Each number is 200 + 20 x the weight over its row's rms, rounded and kept within 0 to 999. Layers, rows and columns count from 0. The size before them is the row's rms in percent of the matrix's.

# up: layer 2 MLP up, 384x128, rms 0.0971, rows 19-43, columns 0-63
# down: layer 2 MLP down (transposed), 384x128, rms 0.0333, rows 19-42, columns 0-63
up19,101,180,222,176,214,196,209,217,196,198,185,202,212,207,221,218,189,225,222,172,179,200,164,209,231,195,225,168,212,176,207,208,161,196,199,203,244,175,212,169,200,185,179,204,205,217,178,224,202,224,171,188,156,172,194,181,216,222,183,217,208,165,179,186,178
down19,103,160,199,228,171,198,230,165,225,182,194,179,190,183,157,220,232,193,204,204,231,194,200,225,218,177,189,199,228,239,213,175,172,181,213,181,182,210,181,244,202,204,217,206,170,189,212,206,226,206,195,174,216,178,182,205,153,219,188,210,169,198,174,243,169
up20,094,184,213,219,188,198,210,222,181,226,211,185,196,202,243,238,209,237,224,189,184,231,193,193,195,190,214,212,228,217,201,245,191,217,187,187,204,206,206,178,203,201,198,231,216,179,161,203,206,201,175,192,211,182,216,221,227,158,237,215,207,200,231,239,211
down20,099,170,233,183,191,233,203,178,227,184,213,214,217,212,205,174,192,220,223,221,182,178,181,183,201,207,193,200,212,202,196,223,202,190,156,174,200,151,263,161,217,180,199,210,202,189,226,193,161,227,186,178,177,181,183,167,183,226,186,213,186,216,198,207,170
up21,093,200,231,182,189,137,193,233,188,219,187,211,219,191,192,237,184,203,196,197,184,184,170,210,162,199,203,198,187,173,207,217,178,206,211,192,207,227,183,204,232,217,206,242,239,189,170,197,239,196,211,233,185,157,198,174,214,157,207,213,189,186,198,211,173
down21,098,173,202,163,203,209,183,194,211,192,183,189,182,187,221,215,199,217,165,212,229,205,205,200,189,199,180,184,188,201,216,207,154,163,244,183,223,192,222,183,194,208,195,186,217,187,198,181,188,196,227,202,220,194,227,186,170,212,189,234,214,176,199,230,184
up22,098,182,227,226,210,195,251,219,163,193,189,211,203,168,225,205,200,205,204,207,228,189,185,226,165,188,208,173,213,180,213,195,180,193,215,184,199,157,196,222,206,252,198,238,178,204,204,224,223,175,171,239,199,191,192,183,192,177,225,215,199,202,203,187,165
down22,098,210,189,230,222,207,243,240,175,175,187,226,206,206,194,201,231,198,172,199,206,186,212,196,218,240,173,165,196,228,179,179,189,196,225,223,191,200,171,185,205,210,174,182,197,200,210,213,193,223,187,232,229,207,189,191,203,162,175,165,212,202,205,226,182
up23,118,229,196,193,193,157,168,196,177,219,196,213,216,231,193,193,190,194,188,186,241,235,204,193,200,215,170,176,222,217,185,219,200,196,187,215,179,213,207,176,161,213,204,212,222,223,184,203,191,237,155,223,208,212,222,209,208,200,179,192,185,184,190,219,179
down23,113,165,214,205,204,213,183,191,202,180,238,225,196,210,225,175,199,196,174,173,222,177,218,212,226,206,188,191,202,228,196,186,215,193,188,194,198,222,214,207,218,189,176,226,174,188,199,219,183,201,161,221,225,209,176,231,181,177,192,196,167,194,182,209,238
up24,107,200,216,171,212,179,187,192,167,157,221,223,194,194,252,203,202,223,183,205,195,229,193,186,250,199,206,217,235,186,211,254,159,194,243,233,203,191,201,218,187,230,202,185,219,218,204,196,196,180,223,226,224,188,215,216,180,206,214,233,182,201,223,199,159
down24,106,196,191,238,146,228,220,163,214,188,212,221,205,165,215,201,238,206,179,184,175,221,200,177,188,165,175,181,195,214,220,208,213,193,206,204,208,209,185,225,208,179,174,203,186,193,202,240,212,200,224,225,219,173,191,215,233,222,173,182,187,204,167,202,164
up25,092,202,191,184,231,185,215,242,201,186,196,180,183,211,209,199,236,214,186,167,224,181,189,196,233,178,207,192,213,217,201,225,200,219,190,196,188,193,163,203,184,222,211,191,182,203,198,189,175,186,186,196,201,202,251,213,170,159,217,211,201,211,215,170,214
down25,092,209,222,205,172,195,220,225,201,208,202,193,187,200,186,204,184,198,205,203,184,224,191,229,207,224,208,173,199,197,196,204,176,188,223,190,188,203,211,167,188,178,179,225,224,181,194,232,284,196,221,171,155,216,211,217,211,210,205,210,181,192,204,196,206
up26,123,137,204,181,189,170,192,195,207,223,169,205,233,202,209,181,182,186,182,221,181,205,193,173,195,173,202,222,174,180,218,210,193,185,215,224,192,204,176,182,206,206,179,210,216,192,170,193,219,197,176,218,171,224,202,186,169,189,162,201,203,199,214,169,232
down26,108,206,205,185,195,198,174,189,229,236,215,170,184,177,181,192,215,206,204,212,172,193,200,201,200,243,225,167,207,160,224,195,177,187,192,162,218,232,201,175,214,167,218,183,230,169,214,191,194,184,189,191,190,196,209,228,211,223,222,213,191,176,179,218,213
up27,097,208,187,201,204,202,199,168,158,197,192,206,183,212,181,215,184,179,212,188,195,222,217,224,193,200,211,145,205,191,197,196,215,196,216,206,216,173,182,194,206,238,189,196,184,175,150,136,208,217,202,197,180,232,196,186,211,226,213,216,202,180,194,204,206
down27,093,201,205,198,171,189,206,180,218,208,211,186,257,183,200,216,215,190,180,211,223,211,220,190,185,170,202,191,184,237,212,206,173,150,241,193,166,210,166,202,222,201,222,218,200,214,213,217,222,209,214,183,230,231,191,223,210,232,163,212,239,189,188,183,220
up28,099,156,214,169,196,183,227,163,201,219,213,210,206,191,186,213,220,226,190,193,214,182,197,195,226,182,178,208,231,191,184,214,207,220,254,220,199,188,172,184,204,194,208,192,199,198,243,227,251,173,218,192,208,217,191,214,159,208,190,214,187,242,188,209,217
down28,101,188,207,198,177,159,175,184,193,221,218,211,176,201,205,200,221,202,203,200,192,228,202,211,189,225,209,223,196,212,176,193,207,190,199,177,194,208,205,239,157,187,238,198,180,198,150,192,173,154,211,178,179,221,223,211,213,180,227,221,218,193,216,201,200
up29,107,215,180,223,183,206,185,189,166,212,175,180,219,204,212,185,220,212,224,187,217,164,204,202,180,217,235,199,210,230,180,190,175,174,184,228,182,195,197,189,222,215,194,254,218,239,217,187,234,193,198,220,230,172,217,189,223,183,225,193,188,211,237,247,230
down29,103,187,219,214,168,228,187,171,187,204,178,210,175,211,194,209,212,205,214,199,200,179,199,204,175,205,179,170,208,184,193,212,186,221,197,235,235,159,203,189,225,220,210,186,193,169,201,205,173,212,206,209,136,189,219,195,189,196,223,200,220,222,198,235,165
up30,094,161,168,186,184,202,206,214,175,182,205,213,188,203,216,221,219,192,177,174,195,176,166,205,179,217,204,202,189,203,194,192,192,184,197,189,169,205,226,196,173,209,228,204,238,172,189,205,240,181,198,208,203,205,174,204,174,211,183,196,237,211,235,169,231
down30,093,193,159,213,190,218,195,205,198,190,206,200,236,222,172,214,217,167,205,174,243,212,162,240,200,189,225,205,177,205,200,219,210,207,206,182,196,229,238,174,196,185,195,206,218,212,238,195,211,184,182,199,217,193,223,186,178,199,233,191,202,193,190,218,221
up31,094,192,201,188,203,187,187,202,194,184,215,231,208,201,171,197,188,190,194,179,196,219,195,212,155,241,223,189,188,218,215,213,188,198,190,192,186,222,209,196,199,242,162,200,186,165,202,241,186,174,186,223,173,195,217,197,177,194,201,204,187,226,235,233,183
down31,096,186,233,205,211,167,190,175,221,171,206,193,194,221,164,221,181,236,200,196,211,219,196,190,239,206,202,206,173,233,184,205,201,218,184,207,201,220,229,174,188,212,165,174,170,207,180,182,212,225,205,194,199,218,172,214,201,230,186,210,200,197,186,261,191
up32,077,199,183,190,191,202,198,210,203,158,200,163,200,189,205,193,201,169,174,213,154,205,188,203,189,207,192,207,193,216,207,201,198,199,192,208,213,182,189,202,186,183,213,224,206,160,195,224,164,144,197,222,238,152,194,159,193,198,232,219,233,197,192,194,214
down32,086,194,205,228,218,231,227,218,208,208,191,204,194,233,175,206,187,190,228,213,205,175,240,183,246,200,174,220,196,214,193,226,192,189,222,210,200,195,197,228,230,220,174,200,187,198,202,206,287,205,193,160,220,178,186,197,212,199,242,211,161,206,214,234,196
up33,085,175,206,236,175,191,212,188,191,165,200,187,214,206,165,241,210,206,212,192,193,193,180,195,237,222,196,209,208,173,181,167,221,176,193,211,208,198,190,198,208,211,200,190,170,217,218,203,154,197,177,199,195,175,180,234,205,203,184,166,200,206,191,193,210
down33,094,208,170,161,221,172,207,193,234,219,205,201,204,192,210,233,219,207,193,180,186,200,225,211,214,195,210,204,200,191,205,232,215,174,181,184,202,168,186,227,186,162,186,220,157,203,222,196,265,202,228,204,189,206,198,224,219,218,217,233,209,235,172,223,176
up34,105,200,188,217,212,177,210,176,209,183,209,200,198,176,201,206,201,181,189,192,210,219,203,211,227,224,176,207,206,218,226,196,235,214,195,216,216,213,173,185,202,227,212,172,191,231,180,184,223,216,166,199,230,244,249,206,217,225,177,244,192,204,212,231,218
down34,101,190,191,216,204,206,217,197,192,190,211,216,207,196,225,186,212,189,190,187,172,236,220,179,194,177,200,150,184,192,227,235,181,188,222,218,185,229,175,223,202,229,197,209,163,195,198,191,222,203,213,232,255,200,248,191,192,228,192,185,196,162,207,210,189
up35,099,225,218,199,162,163,188,188,226,194,189,240,214,191,171,204,190,199,203,197,212,209,208,226,188,184,189,219,256,180,212,179,185,164,222,182,181,164,163,184,222,213,172,194,238,183,187,208,196,203,226,218,231,227,220,212,221,181,201,218,215,183,153,190,183
down35,099,203,226,234,196,189,237,216,210,182,211,200,179,181,203,186,207,221,204,190,189,220,223,210,213,182,198,192,225,171,225,210,192,175,205,183,184,186,185,185,224,232,187,177,198,219,169,198,228,196,195,249,232,226,177,209,183,207,181,197,169,167,209,209,179
up36,086,206,199,203,189,177,233,198,182,182,202,203,193,212,195,144,161,189,197,198,223,242,201,197,166,192,186,201,185,236,196,192,198,216,205,204,178,200,163,219,211,194,228,213,198,166,193,169,154,212,194,192,147,193,167,207,186,202,238,214,216,178,194,183,180
down36,090,208,200,208,196,237,188,210,206,233,236,199,210,167,251,185,201,202,200,250,239,233,237,217,193,212,210,206,170,223,190,216,201,195,221,188,210,205,184,203,209,216,176,215,220,193,180,201,215,181,229,200,177,189,229,222,202,195,182,190,178,163,218,189,157
up37,109,198,216,174,173,193,173,197,209,190,199,181,190,192,189,210,166,208,212,204,229,228,193,229,233,204,210,198,209,180,190,176,183,208,190,173,201,166,192,169,216,218,181,242,195,221,197,183,186,187,220,245,177,220,229,233,235,189,232,195,215,217,168,209,226
down37,109,207,219,192,212,224,200,183,185,209,181,176,217,193,196,213,195,193,188,173,216,175,162,211,176,201,188,206,196,203,175,185,204,203,184,193,155,166,200,195,186,200,235,238,205,191,218,206,210,187,192,247,223,159,208,169,220,200,200,210,193,211,161,194,180
up38,108,197,170,188,180,197,182,230,184,194,210,249,189,189,183,188,195,178,191,168,193,184,173,230,170,211,171,235,183,195,206,173,217,175,218,211,199,188,179,196,191,211,229,202,202,182,182,164,155,206,194,192,204,160,235,195,173,217,193,204,184,188,186,208,192
down38,107,227,209,193,229,206,217,216,202,211,205,215,176,190,206,201,198,187,229,236,193,230,190,202,182,198,220,217,174,199,189,185,215,172,207,215,201,193,203,200,238,221,229,217,196,182,174,210,185,213,217,200,185,174,207,190,219,188,198,205,174,235,200,194,174
up39,093,182,199,199,220,198,172,164,196,179,214,160,234,206,211,185,204,263,177,164,228,227,173,228,205,184,214,199,196,176,200,186,208,205,239,212,181,236,197,202,210,200,210,209,209,187,203,197,213,209,206,216,206,211,208,191,200,206,205,179,187,160,210,175,185
down39,094,200,189,187,196,187,211,210,195,179,184,200,181,215,190,215,184,170,195,188,226,210,219,213,203,225,177,217,196,219,204,185,179,153,193,228,193,189,179,196,206,191,171,206,204,194,181,222,214,184,184,188,189,214,192,194,233,180,189,176,164,196,211,218,229
up40,104,224,179,203,165,168,186,218,223,210,199,206,182,181,182,199,214,218,171,241,175,193,182,189,220,213,209,196,234,196,173,237,216,187,204,235,155,175,214,190,195,192,200,210,174,207,169,213,220,195,215,212,177,190,204,198,189,212,190,148,189,199,241,185,194
down40,103,192,231,232,215,194,194,203,187,192,236,195,216,168,221,203,215,185,211,218,187,198,193,198,265,203,179,231,207,254,186,185,208,170,171,190,220,209,158,189,201,206,197,216,202,177,191,212,222,191,208,205,215,215,209,199,205,191,228,246,173,200,195,213,203
up41,098,210,230,183,204,215,210,204,211,176,209,184,234,198,235,206,199,210,181,221,214,206,172,211,192,188,239,197,195,224,208,147,214,212,161,233,181,210,195,204,217,221,202,212,204,161,175,186,187,156,204,221,173,194,226,175,216,175,199,199,210,186,180,153,210
down41,101,190,222,200,193,185,222,170,170,184,185,203,208,177,253,203,218,178,211,174,212,234,208,231,189,208,205,191,194,197,215,233,179,180,161,196,200,173,201,214,199,200,216,211,180,185,193,211,218,218,191,208,193,209,206,210,191,188,166,200,171,203,170,197,206
up42,094,165,229,202,213,192,213,204,166,210,184,198,185,191,180,200,210,176,242,181,214,194,215,205,194,211,210,235,209,186,192,239,170,175,199,197,171,178,170,194,169,213,196,206,186,172,219,215,182,175,236,169,185,194,215,200,220,204,229,191,220,178,174,212,170
down42,107,177,200,214,206,207,189,187,200,232,261,211,218,210,220,195,168,185,208,196,196,221,198,197,198,207,189,183,206,234,212,179,175,192,189,187,186,213,222,177,137,207,228,215,227,214,214,198,204,181,201,194,195,145,193,172,223,177,223,217,170,231,226,198,171
up43,098,207,225,200,186,216,188,207,229,152,184,221,171,181,215,201,213,203,173,186,184,217,211,215,158,193,234,192,178,211,197,196,198,191,242,192,209,169,208,232,227,217,149,200,225,224,192,198,191,200,200,236,202,202,213,239,205,199,233,224,212,205,213,186,228